Each number is 128 + 24 x the weight over the matrix's rms, rounded and kept within 0 to 255. Layers, rows and columns count from 0. Numbers have three digits each.

# down: layer 2 MLP down (transposed), 640x160, rms 0.102, rows 400-469, columns 0-39
# up: layer 2 MLP up, 640x160, rms 0.119, rows 401-470, columns 0-39
down400:147149154117135108158114113139163127144136134090095111111153121165133114180128125135141126119131124134158106117059158158
up401:164089129144138132097152155161163126149144125148116120129135127145097111132111124117173160130163106088095118108122116125
down401:110136121116129117140113120156129115138135140113144135165142092134104133118121153150139128132156138123167126122124120118
up402:139124188096132147096100152124150108152166136152124110124115125158111093091106126116101141136112125133086121130122098153
down402:116135102141127112133142111133111135151144164135137104116119160126118149179125172166091103110156098113081136129082144082
up403:190120122086129128115105173081148134120153155131135113083105136139117088098155131122108152118076132121097091131109130140
down403:129158130179158103142085108128122140159130141092127146126069157130165139162148142091154092140159126157122120123127133103
up404:116118111131108121172122136121122121101155153149143118116115137116118116120112136153082165146123122106069093080136130106
down404:120131127133153150135162110123101171156109114158145158175108176136127124155145132142126099134132114195131151131089137131
up405:153126127134139132154128155121148118119179141143143127073148166133153102110143145121108142126125136125107103125111117149
down405:110127151170129112133108131124163125100129102128118128158084136134107147144160164135132110156189080164149116134191151117
up406:134107106105175145156142159099142115164138170163094138149140146131152071131094086135135156122136145125093117149142115140
down406:123108149135115129092103145134122129164154135170122111116153087108161103155115111134156164160128110134110106138135128126
up407:141107120147131090122115130082148082121168119159092125135174136180103113113121132137157154143124144143120141135176130129
down407:169095101098148090141166131143103149133115148120123125111139159156169102132135110129163167141159146099155144122130099162
up408:127099123119136148130152136096142129145133140125090140120158116129130152141149089079149126124137114115104106113150125103
down408:174143119135094115123084125134141153119111093131144119152129143141118115120145118126123124140106142131150125118128105148
up409:119148161137175141131146164120148114121139143117126108131160114124164130128121108132112130123134143143085090128108128091
down409:111106137100117147109097154164144121105113153142119117107094120140144120127146141146106105157132098119124112159137141142
up410:091135094161143161118079111097139073142126131170134091124159141147080118163114096123155146131089102094128119123100112091
down410:117116167148038103115145110158137123143150137122107122090109122131139130156151102141083084068152131122127123134147107141
up411:145093139104146102164148107072139111165124132144100123126131154145133145124112118130175154101159136146137065143123153131
down411:142113129115145092152114142089149148152143152199122152176125131067136131102160144125136126149095104140163113127128116080
up412:143116162103164096114120143075171081135127112154091099176151134144124080127109093127119138146158140132147113151117128128
down412:105101117125136124151114091107152107142125102133133142160171152077140099175162094133172154125141136141163100099078110133
up413:164133137118161119120154129140128162137154142137134090193151172126117090066124126115092113090136133131128093151120126151
down413:111092141113082152131111132144169126089105135080122159115147106163103143168160134132114135109119139111146129126135157137
up414:116121124110161129168131126092145135151112180147121169120132125154134110134136125079141122117122156123086123117114144144
down414:101128110132119130132120116149123137112127126156127128167135143128142136095109153131136115141154150119115106165119089085
up415:168127117093168131120094112088151108125146133120116177147128155143093139095093112107128149097126103185101077087137129065
down415:077137152100096111135137200128108096097125073113095091148098092164125141100121126136108099191167101103086152154141101142
up416:141117149145117137114136103073168161150128142136144121112140109122150098082102125106159162109112097154085093186127151109
down416:120147103109142101110075143152081143117138138071100129099121161196122116125151120128083142164100123088113134080140169157
up417:110154115134170166154139099143138142092121121136132127162150143143172102114127133159082141149102144137090097081101120130
down417:103130120149113157115127098128117123109135134125128138083129116127100151171147149141124108139145144142152121132129133088
up418:129174162154136098137107132109158086122138114111089085157113129188108106108143142143132136157137129139102113124122096147
down418:116117082149132118099113149094155158113093126072161118140120099124106169147119114132118119165102090064126076111125123142
up419:141140140092115147137132113100147106134116106147121077125154144190107123134149060126138108118139158153078107126113150137
down419:130119143139122105144117113163125139124112131119125136134095131115116102123109151122110121135125130118137163103148125132
up420:092122109144142131145111100139141120115159128161148123138128181153148128147103119140083117130142115129086124141098131138
down420:143125148118113136104126123104153171122113118148127095144132108134103133140142135105135113137139132139149162108151105106
up421:179113165107153120099116072077172111133099104128108127138143120140163142130122106122137135105141117171132107142098139133
down421:075143117130124107160177148162151110106109142131131122129114116132119104101109085126137124134087089140125187142075132110
up422:151145126135117151132152134099153102157157146158103113160142172134140133115151094100135125149153150147124103148103152155
down422:114131145143128146139112111126134130094118128089113188143087130165125107161128119100148122122113112146094161104111138094
up423:119133161119176119135126099132157131143186118145146093117129156100099133102134128170126135124105096114088073139130107136
down423:119142106139150117093106105142130125099131142154114148139115135120140112124135123099177194090142179140141153115112115126
up424:086106099151154143135081092113160090117192145120114136149120096153104129128119082157140150147131160124112085104128151081
down424:111155112108134133106171148149104140101150128106116100146135139126130091117101131125121120126114103113070172172119150195
up425:159115153150141098135151122136181112144134156170088124168093114128100148139110105130119133134137142119105114109117103118
down425:154133086133168151140128121135117108143131123138129127148139113117170136109138150156114115131120166127158113140198156145
up426:116128110163154145148145100098162122131119141150081091112149090121128075121115125135148122111103128174113085179160161102
down426:081161112107149163087112135156119151127127117089133076157138167159133140105139129140159099109135125117083170096186142115
up427:120083166144123118117158117114143067184149168134103135108129133129137155145128127127153097147154118114108106164098144069
down427:112152111112094130140194137122147089078133134182129096137138143129111107109107083109134157112082133123142164146090119120
up428:146114164103140120121152118103157088159161171152105149135112158111130096133125113142075130122124136128104081140108127121
down428:099128102157076158162095120115096131116097099148103112095151083111142198113114137139170148160126100137155174133119182147
up429:134098179123128103137120151132140113144161137129098133103112120124153126163117124125083166158099159156096127117133165145
down429:110176083087124159142100110143104145109104119135153099119155147131097131115155122148143113126121112105146113130110091147
up430:111100130121153125171095089084108110118166148166160145105151153143097108136078114164120143097092158183080112147136130098
down430:149133153111111112090115161130114136103125125065097106149118130102121144165185143112109142129123115096124179094113123113
up431:171099129093135144132079144099100138148130113136119117146152155148068089119142123086121154138118129123099052136109130163
down431:122161126156142182110131137122117133098114138127160104141133112135108149103119117129133093111126144126133139125123079162
up432:150114122125138146117113093092146139136116145135116112157114121147109125129121119129164109098126110140147110153114128164
down432:094139125136120127106131136168113117126121152091136126105140131120162130133116151127124131130134123129126146108167127093
up433:153102153106153148176113122130181111146132144161124108131114132153117099120141126151088126154139097127129101112128103168
down433:194140117122116131170141118130130137168131157190131133138119132116175135135190101108103145092080111141144102099091137164
up434:102112130128111117161134132063168139153106112147095149130147090163109150140130135091138137140134144140116110135146133090
down434:142152157126131119130125149192131128109136139081169129126171192132144119116158130137088093114129128121131094136124076142
up435:127147136132135107117081140140134137084157158174149115121134135149111134073079115131085129117118136126121082111135094157
down435:171133100128100119096143173139103146140127135115121163117172124142130146141149117136125130148145121156143154147090149112
up436:133103125099173079115064136122146089110158140143101122165156157134104101159145134120129162105110129143144089120118133123
down436:096117148168078160159123117137131142132069134145096118137148147141131156100104112127103122130113118144130145094101093137
up437:138124121095170138144139133089119149175156138147076130112119126133137109112145091121128152146111133115135094144153091123
down437:119143116109141125103094111101121125120112131157112158172125102145140113112123116094142130124177107105116132134173146140
up438:143144135120132107158093130145166152113188123134102095125155147078164128078063104147149150145101084108101111093134136104
down438:117159172124120149139140128155117120179107119142181159155116177133121119150148141144093126071106154144080138119141078082
up439:108145154107128114152141139078189124115120104165141116135128097123120113140071144097099122155131140152106116114132144120
down439:136133125128121093102113156140084145115145127091136128117139101145109110101147100132134141096169124090134094134121148136
up440:113094131147116131156131117095161103184122124141099116153120089143104092122140148123135093181148148143107132114146142136
down440:118092105119126134089108111173151162110144111107107105108133131131168115108117141153114125136095114133100168138105104143
up441:152145092141132139101083091100132170094107108139142121186117122143135163074132138163124132105120154120113113141121113124
down441:129109136117121113174119135151144094161125119090107150099152132155164131169126098142117161121137162102115110097139138145
up442:104137139097139148104126090124148149122134114137113125129103152132137159114102120141112127093200132081035115103098113079
down442:135131144135130144111126129083091109122131099051129083114106114119126174125113134137116106167149127102152119152131094122
up443:075114106137087127139078122147159110105165163159114133132126161080132094068094125152086130139154129095117094106095083123
down443:132125147131173102144124105099122110152130140135116061129155128124122129182129172195112143150038091138078112096061159109
up444:111105137127121143131151150058168140129145129139118111138125119099101156082099114120106113131119124138131102138098134121
down444:158104140119119100106109112145051107145124104091136168112137105124117108160142112144136109128164135156126137136141147142
up445:114092120148136128154132137092127149137128143167111098145159106173127168099141111100150171134159148133093137109145106133
down445:136129145156120134138097128097128164128150100187105140108169139149134153142109148118136127148148120160095140140124086129
up446:148134121153118131177170114126159108078144140140143111148108115122106131124110115132114166132110105123117111090114111107
down446:133108127146149129119116118125133102152155138144090078116142146110083114102093140161139104076124139166136130150071140117
up447:109143140081156113105110087132155108115164135158128146129137161141094089104098112150131140180124112127109122145108138146
down447:163116133107134146141173152162102106141117129151115136121148132113139092145162145116114156118102098120159152153159151113
up448:117110128161167115154132134133161098128129143137129103142171140155111110108093107149137125121132134151080124119126111127
down448:151077129141123105146148147104158105115116143163124110137141120162083126131135146142122130122135125154106138121133134145
up449:151094129109176123140094182138139153176111104125147054117156158106147130133073107146129180078105091152088054135142142130
down449:139149148061092143086105119104109153111134155164154097134092115105157143135128139120129153172101099147150112157120135085
up450:131099128134153148117169105146151114141143099155092114098107153165116128121134108084123139108191129126122124143146163133
down450:151126113141129147122119147127098123099143101122153128154132120120118116131129140113133131094112135131122064126155101147
up451:158122126125128115124161122099161133160140155158073122144134117154111134113144117123146124162166120142097131132124098076
down451:103135110136109149163138137143121114126135177100130121161130126089153149105126160112167097155108136074096138164147144156
up452:130111138109158119125149117093142148147129129134124116144109181140145130123138128161141097132129132143124101113085148129
down452:132120145132115146123121117167112117106105102116109130126175106117112116129111114114133173099142131103081141129149141129
up453:101154118080166176134128097157149126154174135139121123127102147107132090101084120103069154166101104132152122109077108123
down453:114079139152092121110126152137083182120110128088152164123062147152146115139128138179099107101130144124138133159144136104
up454:156099127167150133145127069115134151109143089138142096129150113151145118070093111159177124151119168097095126130112143126
down454:071157123132100188074145119132148090149136116125141111160127137128109144121135167103086104136079100119134140162153153136
up455:108141137124090110149146104085160124138117135146107138133132110155146160132126087124149165150172083102146136141109124122
down455:121106106102094161142113122107148175109136138136150150086101146125161112108155167143105151115135125107105114139087141162
up456:136106174155183148088113176115165127126133136154155121130138171124091112106103132148118133152129127162097124148142111142
down456:142125100140137093151150146144103155150126140146149136081119181139151143107132084102159089143114092101174077114085149132
up457:125102126119144112065116180125112147118150183131144137114117160151154134064081091126097157089148130127041132121122135128
down457:112146135122138147148144120153140161147124068153141127106166148109114109175143132126161102155105112116179121149170111136
up458:154061128115134102147154125121123141162121113143118106120135168178136123079133089151158088094153103160118136187134107098
down458:127183120149112140081109130107149119107143140111115120143139127126107161129130133133147157148078168120097103133133096146
up459:127083083156130125166140094068156099147101125155149109157131077144133169129128121106134137119157126142108116134131150152
down459:098065105164157148124169129119127122176090116159127106147147143112119147128132179127142125149131142145114124143173139068
up460:114116111146161157130164135118116165151135115135108111131141143150142152101148077124138114125173105111103095116139130130
down460:121146130129117136125092070126143109148122137116135150137119119127119133158124152101121139167116146141156135134116139106
up461:118131113175120099158114142125157109087158119139095127160117105086141136116101131113128132093099149147132067084132143133
down461:120119147150109144141113119138092097111105100147158134119128104157062160088124111111130166139136107154137171136108106130
up462:108125142137174125169099131106162129093164084159131125142150133140145111126067146126096174107094148141083089164126117081
down462:125107095110092179153107136145099116118089118175157157139073136136152170101103131102117111137107111136120138064067133109
up463:148083117160152139127102120135136119131122130129140127159157148121057117102099141142130114156171119131104122131083127122
down463:124129119098122102073149107163141124117147152128139130127099136115166145159104172156132137092109130162080128156143089089
up464:132100126144141137137169119087126146155143124141105115118145135155113159112131146088135126125162094153122136153105120134
down464:076145155095129118117095135136136120089148133097132111159081136101135139099141149092111136113100129123108139125116122100
up465:118151153132131098106099129146132133082179137146139097100120172113083133099132104113142133129095147125088070157101097143
down465:125122146134101201092107129127158120156085119141134143182142167114104152171106128141133174109133120141141112129129089096
up466:140118114145134153108125146116119170121138150128145150115105150143144150118132153140093114099103095111084120091128128098
down466:102119155116101101133114085140160112165116128146128110146149129118108131147123115137157138161162155158143097114128139176
up467:114114142114088170130121114066143147131106144128151139137141131131117139117139116098146123163123116140164114163130111123
down467:140152140162156108148137151172144117124142131121094131134135123101139113151139107151125130115142140126132127117126140121
up468:107091121123104106131117128112121107086143147148124146119146126181158148118131117144090118138147132091110154099122162113
down468:092148109127129134128116113161132204153115104166114155192105114089129136153096166146116115143083107141115125155136096169
up469:140168143136129124120081115125156133169118126129147086167150147162121087137123136137118145102106140110082092161123140124
down469:117098126131131172114069146142084142138164160116149154156119149098127069093158143127135137105118116108144143153079135160
up470:131132103099127132124083177144150164081147122142114109189125141142129135086124123147116086098134101083101114106116132087